From a checkpoint of a small transformer trained on Wikipedia.
Size: width 256, MLP 1024 GELU, vocabulary 4096.
Architecture: LayerNorm before each block, rotary positions, untied embeddings, normalized queries and keys, attention and MLP in parallel.
Training: a variant of Adam for these matrices, 7197 steps.
Each number is 500 + 50 x the weight over the matrix's rms, rounded and kept within 0 to 999. Layers, rows and columns count from 0. Numbers have three digits each.

# layer 2 MLP down, 256x1024, rms 0.0923, rows 0-213, columns 320-383
424451535524488504493476554493503489460598454490485474499537498546437504536383428404553577448448484463432509511435507491486560402439413667453514395505503489372472512619498514523468520483466478
443477507470512514516480488525496551551444528625439535478507519516443421543515565501424534494464435495536440548474505467511461533550423507487447484408431437516482534521481513381486536538563502
437476634542490428518453489420535472574474480481532507467602462521521527426516505521480509467539519532510534492551467601511571515515508492569500536443553485539489528466538431489456619505478499
480504430536427398572453549456504508452518431516556494535492474447582403522526465577493534497563462471540445474485470484559512492426451459611548550493500533580559555470449525499501476472570378
511461692527510492624499431453473541461511501506499608559530499439569433496468549542491442510474455443585541444573508458555465528491470530499557572475478510473500499431595458580526630445572442
530484555494558529500517508449548532540479466476585519564496541464512545467581463448452516530460506449581452494464478460561513521525554530436481448414507501540568477664543489484514514510525517
461566543479547535507435498588409542482485501482488505484622528481569425577490557642557510487505530482557554519479518582427516377556409451463621402504521489391494387404462517556441556593396472
509474571501501531449553538462575472511480546508457422516403461590428543516476519447450485512554546538497425454513437513517464449452492444517432497565473486535393526467517490567506565492489431
471456487505434540460519555455446503615519530397474501469533512512643577448474466524528497490478452462536510539478482522623500453475465476534490470532556451545536469592396579487494467558486497
543570502510432398560518422516564491513458472506469567403515384479586518459451493539510499532552537441559506463542531550474482590487424541553529507360484484452485580466459509539526444453545487
502542455473522565480507496478567397470575518481544474501486466599542507493546483432518525535520450528497512410478486412507454438406523502509537539466575482440518498525478532487538453414590500
441558479423430511519492510401460590444510471538474472519440520485414407491547541585495506588541524502435518533549570473492489553389522489541538575504396594598551600511493532498503472446511532
529543599429565495552508468476483523513542552551514430421435555498489562513514513466455439468433452533456472528443539596532439511515536509516495493564537592504579383532521448503423509495572523
583461502575503493511460489517446554496533496497565503484562510454498408424388494523499530527430500514507527596473488509401429591491517480512479436498475548528506524474462534586498491529617515
455526461539484564486491561459474527521434447547527574551574495523492569494400592593553471488484505472508573521495512572542559493578381534532455483398518485448504491495508458385512605522505519
498545451553485531504520597472613550481450473442431590504440471563476541480514516422499447438474466448505477460452518527407512495459479587437488467470460535484467520493422460520502509499574485
456539571473496556472520531529514487513477505528490477528544479485557472445466476530550475567580527558491525411498428532437441403487478494543470500587557481520557550531548500539488530579525469
519454482512429448497480515587548415413596479481527494497499503463511536477542499539574524521426523495514480467469483488497572501454500524506508511541466491473453488620393548530568473473552475
545491463475500473480544430588428473444509426539433430350496503476422533548535575441627545476447470488520516434473503558410588506539411486483533488473490469568424532442527560415511457594536421
479463491439573498457526569504499558618558417526537464489525529487520528531471481532553519494472554526537494468505514458519598415489446552468491400454503526551492410451500558495412470499519494
514510466460479513442522470516466459491487484455508636466472508470468458495579554494414440485553498430467461495561410486524526503570518529492565582436582499528488521602587527506513516525616508
476467442449518469557583499604474486541448469478479530438519498471561538545446523397500515429516498429466451407533515455465500515530468460556459479505518529560542511465511479499554496489484502
497483414495528463499449548435519467546476561419472503491522482513471532491539425510491463580451468504529501508533527531557555459510477523502516513560534495580585487488542485425389541573455468
504468490530463464456537448430428458551482538432447566509490492490468500499546492586456446449475565464597536410513521511510618477583541477556566535503540488559469468344530530532448559569420510
487591592439532481507402426539487453515457614491535519519454529573468451427444590395476504625504442488449510550560511478558592497430472548544460587557453463416507535364476456523561544513495526
435389464459502535471458494504552445583554529479557455576350476526612472552518542404522537602538584517443471489517490505505455545499592485545520502538526424497556518489548480413463411532490498
393499474557502528466527533414532468497503472604565554622507526453397482560466481557533513472495550511577462503528510555484472557411505497499490435681473558459428569559507487426573482446513541
530481470434458496519496501438611531631398437544502522531530548530505521472481509497511520462536532498492474495473460564460537462496482525495455524488445440491455460611550490456457529474574475
556517583554524549439368456462508507477498475525486461527576537461524562504583529550479492474500527477486459551511515488488489516500496464519456507513534517514488456556509420446494496499531530
537511527492457421536569533510435475450532480537535404491417487443518450460595504498424439536415544452451552470451527490499521504538453361458460482650471536596502442376464529445455464496525536
491574568558555484434580490432563498487439456452492510566533503509554569513505500456469491605451599540432495473548479517537516539526523555438516533546477497501520514479551577510508411450517512
541489420511480448433568552516491547491528433548480466489562546475465552616503636353554516468443456432520478507487531505466431519482477464452488521520484549505497472390484488490517448602439471
398530500539508437525572474498467530593450428579521545520514557522498447531432459594475614449440520579517494489478529582455457521534436452455441556496456525436475485407533556460555460522549561
463429524553540439546518461503518505488568551516470554590522421485559522495495497500474446418456563540490549508454486474393481467413453484501510519607562445382571533474551456514514511468528469
479475471445411487473431536540532450568515517433483512555567505540463551341534524557529573570484442458458471514376537494482417527475509539525503481427548503471587475511516492471550474475586497
503468518464489486424433475504600442554548581497484522519531502557502450447515483481568462532577487471489530466406526557533421524470436550486490607465501514437457499561464498511450461444425538
498467381548424576461567498564525495520667490491411526440553536447396523522600499450437541522519425427547505504570467574490422562458475529579415498553444464554495604574415441491502587515522513
542492504491468460496480439495525552514563545520518517430431492501448531514538496476437544499446517541505483523477524490512533502546415467495484544512513544534448426370457484563518475580442490
551461364509498484536532472486485522489534485536504532530559496531435520508441423445526569566437604518538553494599468466443543478554493447503549496431471618475491548532463495545509557480529443
467446521538557422507485499415480518491545495480467523483515481430480554507491522576521498508511486465500413561476457446460510472487502513478551458535509432455556520380424402418481470576462508
477472359535444584473550557473409442477492457440545530493461523512538493445500497503492488542492514522556484477495519514479520540537549467457490522463519449525507501587505461512523491448484496
515460527574551451466475512556478516522521453514451477475536419464528522442550548503505542452487506537428442480541471412551474443499563504531515530507511388494586514492507473526443467502445481
521511553511473670461560567547429551414471472553539472564458466434504495497475552400566471506460580549444578445530476439580471518498530489465515457568488582473514470585462505561529531414520612
475539478463520505508553475487474517500566528492541519514531434545592490545490425467574446471491469505437541490473420490592471497481452534532533452472524529402534503449493539536454458538578528
535512338583534472462492536512553433441514521453533438550571460473538590479570421485555490584518556484486528453455492495486404510498482451572581485507419594542483447614425470683509531556480536
401600599428497406541454531482471446563504450469552500514467504547531534553538509527523484549542451468561518513503556618457518551469542553631519606447453535432524503355430520495563627516387505
499473492454576537436490488497525457636446504513477459522542542523484527539430523355416552501544428544546458486469511537522448482584469538480536453436559443461517493664552437340527501584413462
584578454423477548582486405484496563503416501552438522472546443467461514579363441527568509501483493524487507495500351420495515476542510547489420530484478513435445514423520532504536523535494529
462516517525569530450545479483504481536601564480559520475500515497491473394580505450474464535577532452447526461443485483505425556501524529526423503565551445492471548598496451519479498492516468
414504488499522500495606454502479584476532486561479497601523522478473494492524454529510404468505505461482513527504489449507490445530531471536490485561449527509537490418471485482491464473403553
561417540479539459502539464490502513539462520600519532559476485455516525540407457528521511522514496504450566540474578471454403453545433606528548521440485445428481458450547550482457566627424477
442540532494431473565474439481523472463534480558450458498434516514521474513516495445493523424421541499493583572543452405530493491502502446410493566561488583475545576526482509508562430446465491
508494573588484560463597540455526448539530536513525537551425428505422436515532512538424501523513475545514497504530539509506540525501469497508568555513511493511505542524585483533426510581469578
518469442451490500532428521596518606460582444465429660474467472519531474505546430546501387442592587526443505478474539549367517457500484477529440425362556476481574381338421424536420474480439495
554523500503514510480450495540524553465527477444465522564328479533530508513457459453485602482378548462528575513502462493513492495474506499503440473490442484502469468577529461499531440435461508
498464372415438483510522506534539479505517480476515491517504469513519582537525560407502520517445544526579456466480654448445553576517511551529495476435541517503568522491398495499477489387555514
495494455520503518524485518436478488491445433492471506641493495519447546501555517487459571432455548483527457472432529569542545546463530466483488477531467480483565444557597443458539456572453465
520529503603554474455443526619541514517526488466494445401496566573497549517418495390598545492458528496519534599449483484418510476507537481516488486518463457459353493572446428550558464453494507
557542572592513400578517507479409565513456562507516473500495554443544526481477461593511441538450561492593476523519508497617493486460392524599415542484473495528488545505572521518529505589469427
479512519491462545500532494576530527539543547448520541489499402505597526485513541483508527562502519585471575419577458602527493496429534528490539437468511554483602545474527526535459527567424574
517512549488480435470513572475471546502433514508430522568512505494580513504525517529564605576519487486556569487478544495576427459429476486460527524469480400500579488392420512491484507543488605
537452485562550453482593533500577455529512510531539488435486504524477452527605572429526472515490445447488535564513486466551495525500505513559495485530438550491477473588561455472513479521555497
476494503521503477581470489557426566563596543574560488475527503410619533533472441515456455451526480479468525448483450471551514472536487401519472543549495539496415543587502590539489553447379490
613463518470423466569502446603487503537463491505533418452467517480650442480506491498501398485513459510459518440504551409535548537496489479498424437484538527505492487590453494464492577470535494
459417556472512591539453500504546456485446486491552514640575524509453505448504536503579537460484477416526459613534503497434448600448429552558503406482452417485462426461479523480504424528522364
467507504425494545407503525504423422525498475477551431449421465514446499482483527476475505481492445454501496493528489520508440523518563533449485454492509471483442507499480536515550536467630478
469546513555558531506518504424497409500513535536524529436525502412449555532578445464587576558590574514542488551538547481527569556483497486510474513607535423519483457550491525449481455476615495
475461524583467550591507491473474484521564518411540508499519507561526529530374548566599557465492547506501516495506535468453491443470517503498570459457502512528477471463513468447470518512499458
556566636463502556561503513546522602534484462561475459510476478418477468415454516388443430485507472510491490530481495547432564512519563477624477593514563478453536547447498406441519429539438499
442433489491474570466489504483519459429518473490498507459504415524574577543590424509483499452499475487509405405506454512498432514472627491429515450526537526474481513517578542517563495443541511
461474513460566535504517415522487539505495478470491578367537518563510451521400500452531470585417403375494518458437540516476483521550546532421473445520446446401434489680524454517506418424566492
633530507422524542474524506439521511519518415510606441533456508522539540537502468555514457645468563543505487514535521548534580583569546527446462401530588473463542424600504475560545497442560572
480514456484496556502479497527468488447534566456431571565378492577556517513544438514546531539447510546480450503560501468543520474535614536445440522555555445584535547504511441417553522444582428
536587518541530518505406474491469398364518495369487541499465576484548464494465597470629493594553502539478578523410515477536561558627506424488555538431482536488571524479499525543453555494438560
370536584551474491534428565520527543439444493484475401498503455553444459487557460513598441570503514485518525488434482486465507507414471507510512541487512505517484459519523485440577466476507531
483468583362495484562495502444564486590461524522464507540541541557512470502463491590416542506564548484491422504511496486560459485459479607519510538504518491566467455432435575445470477517478445
491471537537531496493479483502507482471593425471481507498507542477471526428371564430410587454448431544516501506335541465421430478572521502409570553454483499452545538480511594462527476470506539
410432466572456448441494526390475486457551539466564508560519493547533468500438473476528537449500569599476568490505451463504440473611591497442541459404506539514408543585544542524624487485460521
551544586501576448501509539427496529476517562563503455498512527481449506490483482456511438539613473511465474493627518403569464507516511455486497523519486482512482483602558500519455430438485450
589419552524514483386580489609469529550492463437517453419476557483553548481507453558445449631439457461500512514556564486539516540520410483461513477439470475451446466555449508509540366578580495
457558453504400501502501511492526385553457496440556447445526501488467436506453500511474514398458435439529543491582453411511589544540449446436503472519452463521517605486480484496548421464523472
373511465460466486547583541443568589490523525448597504478487441536531457447631482427473540484524514443471528530486432465538548509488560452460454445479505472583560521397531425460465501523499419
527518624529485567498544471565607452395526484459497552565439377539483487390575523435560459517475505552453527509473492540516616553498400440552467475536519397499467553619511482548489524557515484
561520472515472455596537430523467430467540501598421465428444471568500458538380456471510504391421483478473515379577526519434491545533511507546525532447511546481577539433610358565488499469473517
472504501449420490530560517593504524459505454555492516521500479501396497578474572536497473454581438528521567482492545477511597538400563606556468507546497513516562418437494492482542596520507487
491504554528488506487500492459512371500455538428592528496432548528520528470626506535557505464566439480515534413546497470460369449511416494475490521483495359439449524529433527474531415432531503
533460479549512520534498435439534553489544512509537549492464534403622404551567445606535536379491547497506478496567465387581438560547500355481592580492520487480458462406551524536540506506484541
510485692574470544492488435522460458455513538573501417535546466547476451434644528560472552552473514522538459488606519595416472519516486491475506418577474485445471526535488501526532462488471565
600478513488484500559458572651446536437487456491544442519531514498561526511572529557466557392599483553441520447464518528409538464483478485477491467471526581392480493493444502508505509476466594
483616431466514539510481438463427571510507512454449413497563434480403502582554496539555459454467620540484550504560482460520504507629565548420491530572530559425548540417510487484517531568530520
498504508503505435515506451411491527423503491519503478501552440465473508450492512582463405472492560520460502457470564497518567512524481449523509544490511527511520511460461526539471533525420512
547474495415533451449521502494509585471539469469469402515420464469556526501519443569533493463496498505520572594454464424437564463502478480442578601512495585444389463437391518441424493430540442
446453429511417432512555564437463471402496541502428469496510497512553485509447436452486463477546422554507535541547497566579511513522405507558516524671434545552548485425501520544487439508511472
475481495541462534529509583578469485539474510479532514409589462529420509504428476452508462557546494507453507492526462529455504451489502464424535536525500508450549493639516423424483473497429469
619445448501444510478471405399472471464449463510525464503438451482587519546551521523584525539482492499536475525521505539563466514520433509496455553522608466500622508464465464356402441482500529
473524528482533399478477537459554539623458606581470426595479491387466510532484544579477527535522492477511488482486432474564511559438499402531423493435474563600527586522562480409460557485527599
559530606491465526534494483488444564548478515519523584451578499491500480570446474545465453486405486506483453635434540463477602492569451511444490442490464461484468491436542515544592561548419462
578552507550492491458549399458487530582542449488492589500426490469551563487422480499517557478522588422519511557431444412595464510577493473508570579524560535538538499487447582501528498512516508
566406459515524534464495498400591582518474482582539540445592487405519473511530450492460592463447483530569396454458509539423523463519536427589518415530474487539529506418448437558466480530559560
485502469488502381531464511485574489568611513535490464435548552540450497448446515508497456477490484488413551551483580438534485491414481597615471515478543519490468415517400418514479551511530483
540540521516475487449558533445489463562514495548391517478507507544506498517489490457496543498524538515489445459480529563424551499492395504528470487449565415555477500524545527449482437582522495
538516511458464429475539422561535425532513470454564444464539529566584502482366477476509590477535472514547500486585463472607540494420502460526566437562459565571469478330503477479599400461440469
525558467481564482481471559515577487496559462466519522472500501445435434508402498546534532452508445599484527602482532510330474498554465447507472509498538429478559492562472590494446406516525481
508453472454444562541500519466493558472461513431425448479564554441456485415458483524528532470470401448478554533600524447543480473576483458513490513572448489428445506514460519540483582621513471
465466597550559512482451565522497434474524521431599443609553610448457581531501511560486399539437528555429519465480545508426392547477596544490547538492471493508468501448548519539439567502461531
549402623494557501549389444391642442458440544364488608569531404520664567479427522414587520489392538495369242454540570526545544506499492441404589564550541468495565493751566480577527442433525570
447518552419499527481489414552543563560523505463462558501504521492439453437557425455540506588522495524536458454577508528513456511567449485501602440407546409480493510445534558490465537565494444
550501510500465530506515539545550520491385438507539484462493537461555647546460578456533524501474517491506485450527443447566460581526442487521501438501386523509507470475455507529482411568389485
579500506459499546494446447498552513471492434548509471533589466529458487464495457409483535443508441478519456496491499485461464481601424479483524532575518452542489565483404482513490452426484471
480485477559519523472474535501411490450488438684497502474521557545483506514565519500434475490493520486469470480394468539484577481464544482473503485560525569457411474419483454459512527519458503
510569511467489445600434526608596545562524499529587485494509490503401392402454537551459407333567474489539505547470509546421524454451519578559479452390423485452517526453539465592409483538474497
455549437484551458438434473479520525425527465469485533501531522538494535532486507466552495498529512480516520534435521488464485579535556538463462445486487548456525472634445552572453584462473458
396515453467395515446510514505461539560506504447480561488438497482482546473487532490474570490488458490465473461431551529524462579478554648544413458436437561488545498431484519509484486476491576
520430427430468528623479516454500507410522444433555494451461528446499473499548497478478417521512584595510521450502478524556552516477475483449431495485538430539498526483491556506500608441534472
495433591490482527474558519614505508521481515458473489488523511544554428480526528548497576461536451446581613540555490504449501358436519483490469467488439455527402501411549461468513506618488424
466605588560497483508521505526467442545530511545577471379506484449466490545543490401595437496467470540577478454489514478500561522553473435495450564531507512506488460579533474568413584476508495
535521504467465573540440469538425464572478479476397546440458509544528571407429567451490431533539495521426444570427579519455506497475575564533533519485483553475539605549492473591463528485520536
657497592536597481481455468426468459509414514631509507530520492499557505467491451566431493573583579518615479455514510458455462499479542503579498455586537530492480540453470538480492501571462489
522471488443555422488538491536532475547513527576477481550557547473581476511480451430398480432406459553506470595465444608476468534461450474534485535397502512428485525460593514530554500533520521
490491449464597519475518497408495534490449502586563563489407562471566443518459428496507591487482543470541491501512514465507578563468530468515485514533493493528533448507498425508459447444552509
524531462475490462488520468476512431500438470481486597551465472604521477441578498542476484511564463383458516504478512419581481429562533452539502480487488480478617459520614503529469433512472477
432586477635485445432421396515510410492499600462529532511428567555648689535556238399458488583670402489502386489597370582589403527415326442555624470545291415635357518636596611510510523546649486
516529434514548526439459474405449498460505413505420509507464485543535536501550464435411507445573557456501477412445507590544502528485434494536541521516526482523532544670430491512547369489643488
415430383478557488497560455459562560431561466561517440479386518584474518554392433514440518466505451495510508562529536469504516504490474566463410438515486529465439431411581516487467423585442530
576482471499522502525431483521523484485581585373554448484566596490600587617471459400568545618522594526478487540431476464545499480425474514418454461572435582552432454477545526501522523519620501
505499378499471389568478483546521539419487453586521593500471455521556515515512546526493461413487484531527524484475471522356486576487496508477568528488481538519487415464480445535503514408500482
471555425518601442509447505439434554438468553483484406572496448518454530457485548524591531508521517594450540532464470476469509479515557559457452489511487564433486498438531460485473466491442509
518508514463473478429456503456503551534497494513542483437528422515481502549491531521540504449519558536503488456426604520402484489469545536610544511515533496481622586486511522449562561486503462
501585390439508479456541554624487507632531470391483445466470484540499486495428492415511581451487449580416482503571478546459462473515529449520488550484476513524511535443503478504455393499490533
423430466557584511494603480439400497530390485524437572579479444535496473462484491536532477548489499493551510448511445468489390567469506480419419543432579535455490493449626550435497522600452499
583456362506441546503425529406485512552506436446509483413464540560595513662442514463591600482466510433455398475493524439506492500411491459441555463474469531490491485509402440470518585470589483
490534529480508572527556542451458471505502468567502552471477522446402537511413530422411466458431482522516495524548495551496479474501470571571491493486476476507486564541499545514462546570408502
452501499536573515463469515430474539478466455485585588524444466547491500460528485525536534464508560451566419502485461540403532514469438496519536491545465493487499518468524542567502433539442489
484485507537487529397498528552507528484544457546444527462502489552491428499458489556477507470459536480558391523545468466513434513477585480473549404517482514503494529506458517491514554548559486
482539535455481487500461528516421500516540525421449466436538429469462402434472518443480499467523486512506538575424534527578604498502535460514495479569558471552514519284516497533480469551557446
504494557462458413471530544461554443503484520543518416424499465495485440514468465438556546539476487487516473410516489599435420579458593506506520479473441581602544453495428479538499436498424479
532471491485596523397520398463502497521552462540473489488374499574526592620495481461485509451533457512464465503532455502537480554532471482523500464608522434610523545549539495554544431562532445
533431591503499442445556540491459470549444460495538453517541584567500465483452470549527523516529550454497501432530471601502406480462435541500481495539500492476435536442525513462430465548522498
511534541617485459494549458518553604517477456589510476491615475442491532477439478498491474573507509538513501542499475617573525545455493467518550552480492491534469439556465557421529520504546499
477371429465477452551500496598545475510554512508413457470480510467527516440523603560590429571559524533494504523478513456459516505527571549482525487488481531574475451628538499545493548445576408
453553624559584443533532549514496533559430554594480554506576482495488506465487518478553500432538420509471617547502543506546514416470451489468523541518479558551448484406524452538521498534531512
489559467464576534590455543536492518447496529380469377584501496499523408425516470414587442544496498432539537512424537415421554456461518604489430508450483548416485418540501563562547441594513470
565499529501432526611587477523426522507541527509498519494508467572506490489491505548515495513515541458524532527545434380428527487575475488462457492527471398522469493464603576475506548524591515
449518439418570600487518525429505494474523550473486528584499556431479433492475510484513541491543452442401544453537469419466420339481483431570476504537497487437459442379517445499452580416470600
513524470550531545445492532475398496410460429530412539495479537670509489551532542521417553552475562469517482379486488515428527567495668543454511552491435570533490534459532549547621507505465440
543515449469493534570495519575482477427551487423498477564542515498395457445366518515490572393454509437542499627455392342481528513498471381484547503372517480455507523384456515517481560378534480
435512435457525509558554491452571498548437520534475551441477486567425520529592498530433482485529514470404488504540477495524515482419432500500511581499469455485558526463472407505406556549462463
519509543553465540477469545521497423416529436505447535487517539542519461507499525516517447420496575456480543482585511505406441564567611635506524535544565542493534502616440542479523410424522554
484456512573385500469491580550528479365545493490551487487495524472644547546551542492497590500515484490481440448538503531523579520442522441494567427529513489537572494564520551567524476490574513
444525434516482457551515451426549431449544490502415493536372526479526462490497516582564476414519538511490521505424507558511412552478548455471580592452484493572528508488489478553450491488544507
437450480566465559508448506571426501568448479393594490540536439521535551541446532523518446515453542492498555512579498494532569484457574507503491484492528474509497510456372458555520553496443505
565453477437447488495545494571433507409513528544521545540512498538508488500516480534434567443527493473503542463523463461517579476571534531556475588509573514546506511302500551450491513531486412
552533538487544450478493504440519437563514481523511500482489423519515492514412565433436436618468490538489515521491510476454500447585466453425474488495470511535444473555547553444452504554503577
566508555537485509494486566392551502490521499506496505534510454467513496518515580452507483489563507584516422486524528458504524485402496424467454453446540519548577532490528486440495612491439471
544602504412564514502452457601489514496502497494586551501474506505453476529508498501484492468434505434505524515548522461459573468597502446525461509507488552438540488447472437471544520564441518
497414481556555613526496488449410506445526503411511461431489524547456472554561475451429531511566486489547507483569523547456607421470596573524469519570530527466547571496526421508576541548560477
513380405516384432478531587572446468572488635480513500510491501524450521521577494567526496638532450534454501497550497612498520494476480544500593459499501479449454531472435466555551507444517474
406483460484454405524494574413459456424532453471537458526450541522491438519521449422538468421514554427447613465427464514548586543447498539472505431495497459486448543392508543503576468574569584
507442494395501423584495517441489491447609458500476417537529492379486506417577474472577393490401457482548518432507469417464503448428513551454473506456471513481505578472517520563516513478583505
493413581467506553504472367417430545554420512461460537502477522520492400436465491397474473495518532466510501529563523485595458494608618508525431551492449496571392583615479480537566514630486532
473483486473466578462477533448423417538527471539516477469456497476499477451608531470525458598460560555568583506489491510476512460472489547442544451590509555498446512542527544548541490503415493
488475466446423560484523494529482472394500469488449502364412404475456483505531394453450597534487555545557530531500433457449566487564418427449426466421563510487506508476575457480473465495458492
470512505471572519479478501546556492520470445586464528499619533557517494488489527539540510533515476393473491505479565526506603488563532501485509526510538531550416405407565483503542473557419519
484522550421479457551416572486445561497501588545510501460496477487438487465473513493503514428456519516513484457371541433498482454465593498458459527526423451432492483546486551519558519410517465
488525631507523478524496472552535497512523477568467493476537493526387408442434558511523493496517392479567466572463529519504610494587484523485491459462479484441463486515556539461550593495568536
521517521467492535487443550512524475532495563460508485454545425503530589477540457379555430467550494480482493573493484553571577577544444533445507484507547490505502544555518516447525523485579471
489571567497538426497377499499517477594455533485518450510536560534388459425476521518594490477528547518426493542478449454410509498455491518459463497427479453446424439433675527428533445506562490
483436365483517554494539509436558503484545541502427552501490500519473540516623490515524466496495422478507478613520476505559546480515432534465459581579489477553557504462462475432445396548495505
441470545531480466550534368390442552530551506507522417482498523457448388511498478553429478472583555511565458505477439552521488456555534515585441532416524484501490542499523577428512455524457594
546471552465491485468554478434551474463466400524502495565438527468499509516636439526432487472526566509548519473516510591591593476552406426480475510441524473587585502444488523508442528541505610
554490538511478458541579501486507393493499566511548542444435475531425429546476485534604552565541496487518444534504449505509447483395438524542524519544458531421455558484500436470466527552521484
538466512521507482555364456497503508515474495511474496500552509452457556474586553557460435451518471518566509505503484526516428435516335524433457514621560482530521462359481548508497453505506551
576625502415523508494552494586519516480523564540466491518514506505501455451547533459542473423507408523535572537430549526367470434527450499394489522469553430417522540527515457524497490493496483
500549596420489496471467461504509460552524424471558561456493441477519548672549467566500471627558566498577433445492542540521385524535440407475558564527495447462530507553430517489498367449626565
573420445493502522575516557521589403512504486556521466572518477430464505325445523525394467546519479504472398578526500472492476460533503478532516477565516552385577498412531487485460574452600507
537542532477467572469542460534467532545496457497479525422518465500460510432449510493587454548466496512528506525446386485469519452513428474437504552499537537495515463614516565537499407499447508
493423462524451469365421490452537493486413502454412522501550599492550445562512434434449514531477532473505479517590531586549407590476509542528531507502469465529481488687375500494490590468579526
568499466522459510506437407508520625541496392510501426562580617495522497546486489458380434558450461439486452508531544497362474513463373465504493569479497516479529453563474519464448535457558508
497501476421471508460541512545512463539501459512482536474466506500579550476476480499583555433521475475548524420514480592564554539533547484528531379544434476493509471453525510612516553472531521
480486470439460495497342523534529521527482528488451479526508486480434473517483492489511419507503483480473520443491511398560533542452597639490552438451481469526381545641479526531407469479464456
419500642573498504561380515490554612493482562510538513530497467579419474478516519491481487534558465534462475528449481447539527501457535542430476496453520450474504486537507497515489490482569430
540491474499550494481516472471382534479570480419434555469537543479576523560473570480531486518506486556440488472490476548527502542541477498536506539451484550466501495503412558543450483397474484
562506425582493569536409535509509345474437509466625421510499502390605539566542438451555470535607559420509500519535436506697536512460518500455489478581472553630475500513573470424558515484639410
528589450407426496531539555463514554424506416485474498493472533518562480505552570562452413414524487488572524576452490520414523528563477447547570456569509478565564484481498479509456542485464478
494554532484440545566505509560495470467438443455554541467509511480435493548442497460528521433445591475419529481472551486497516440594463493496491508454481487462503409627375444527407557379514466
444436474520498451537481545600598568545505514549530566506500396464447543468514513463437474535465534595557516493462510330524470432503468477501543533453563489476521473518490527511514508429476481
600489483467469575406518579529540538513494596363456408456549577558576520464475531533524498517469453548435565508518552491491497527532438483581521526506461505613557526526467479482420412556474559
565527461511528609521553507490491463423419484473481490575485531550521533499626454481505530548430467492449486432538531491594541550380532532487511478468498484537582504451559469541404473433515505
554542466486418466524396527510583462428465567553539468441513455436470491528576483477509445411473492539484527494580506569547554511478481545464493527498575463465407555611498501508566471499566542
477453445532531507483469490510487534458480607424510586522503484493499472495484496499439470475499517501599491579479501500529549571600448543490441562547466511467618558531402579481560463420445522
495583517515509494429540490515468472507453555515493449496486536546350467508454512409419547499456590551450560472480477596464487483517440477488434469567518462574475508383448458475500530576412490
566492582529566450376415491533451526536477564556504536511563448476445512490425509535501487493471523505521480521627601490489443508474503502525523492518525491419463533505657498465390492537625478
469487613526514427537471441460552496548483494483502489589498505479539471551486550566426419475521467496523423536534435533515436476476528490548520494464427503452502540560464524533585514502495462
427506485493517562481577410492503479558482504399547477464400445554476536469566490586469460473476509578471451449502480548563525531510503619480459475499476523510563497455466472502524456459486557
504518513567443563498504542439426476488509518486528500439576550550529476550501488486472544557487429477560473509518539601572541543480515465530480548482482511547498443622423534513569517465534518
487517512553512574507532403540494479454522481416490569490530450389603514460553486622490501502490533484504523512614429494512450560590511425485479455483553534457452435522500575523597487454483573
487404364463381545420539467454436495568508481467463474544401437540523538624570484524469609537448521474550494453556500459487495496474622439476486467561489583517559526442500511483484608448557443
506602527613523474438594538573510553443378526458506451497530492475459439565448470503533562533495546509459459525485519500451544447471475605548544487534484563484560468549531506457571465560442432
481607548450531537497583477498438486526463584438404482511475505477507504486474432518478463517450396475499585565504507416493494544540475508554491476487568433547434443534496576522590480540399536
484484561481608490486539509432460463452509561514496592504463529478467484437531521574520559496507509529448529505503435525542441493508566479558489453495502480504525552533533459518519527526520518
424476444403514513518515519473540513413519446499482461500532532496494500443494426467516533448529574485463533456483488412579531454532623521539510544439520548496472374595474494550507478460407444
482519577501552550491567450551438505574482579553494500556531483443558612516553470514456526538532469524517438588471491558507506525580434562490476522403551486544612586541509521480480530481490507
532492550569508430475513471453504538516535605561559587428516463503460429494527440524486424490499451542465595505462466465546483409505421564535444502526574540518516552526518427455489390528479497
544525461479497514438587489500475492588501467552475480558405523474472472537494528502471547576418454607495506458560468512514517467540493570530488466556459529471418470417552530465541460503488495
580528635555441500540479519544502406529546554431485471386507502474444434452576626421452394540582527479512533577424487414459438389469568463619492524524456586503548538517492610618454542558441522
489585506581466484491498542428540471482523508508472408507612565496537494586533473476468512572468498525481583505483541456596500508450489540446458483497509503539614468547554380403485452495473471
524486511478470466450560463505476521550433483495546455583509512465572442487510583504496527541413531522503495449491547563524505566406526443475494576435504533507487513542578407524546509497474576
409443460450500457512565606521514523487473504516502559544584461475492578483547498579536458609426463525526450497507581587575441483460530523459474512561527388443516528640515502552522514445565476
473548612604512540489477439519551579448412526465508532440542473523511479478553471436468591458520450549523558541529451499573599492527488466524529499512477475481494464398461476492489481452503503
466501561437538476568430451515543445504451566501429497540530529511513449436515540488380589496555451474503499459483525535438492484511485437502531545466412537469453458356461442493463509502513497
414425534483450510552585604532524434527485586406469517453431577593523520322489496446488511445534459522490522485540518510460560414500436511540444477622440524596483522364528429515502558538399440
475562403419495521532449525562576603499550479512608490484505458476461507564485590513513474554543478580430472440466571468487459473524594588543494485524527431496418479503496474543573550457419563
471466474483469438479545531507517536568476448495435501493453439504505531590456491470505598458434569506426479398516534454407490502495491506538494465464495460636485490404485457503529519523433570
542511505452528556579454518458495478495492604492474523513472476488500495465567485524513511468503428502478425540446500457540462446523551526511603512497501474511517518436578518429546464457509452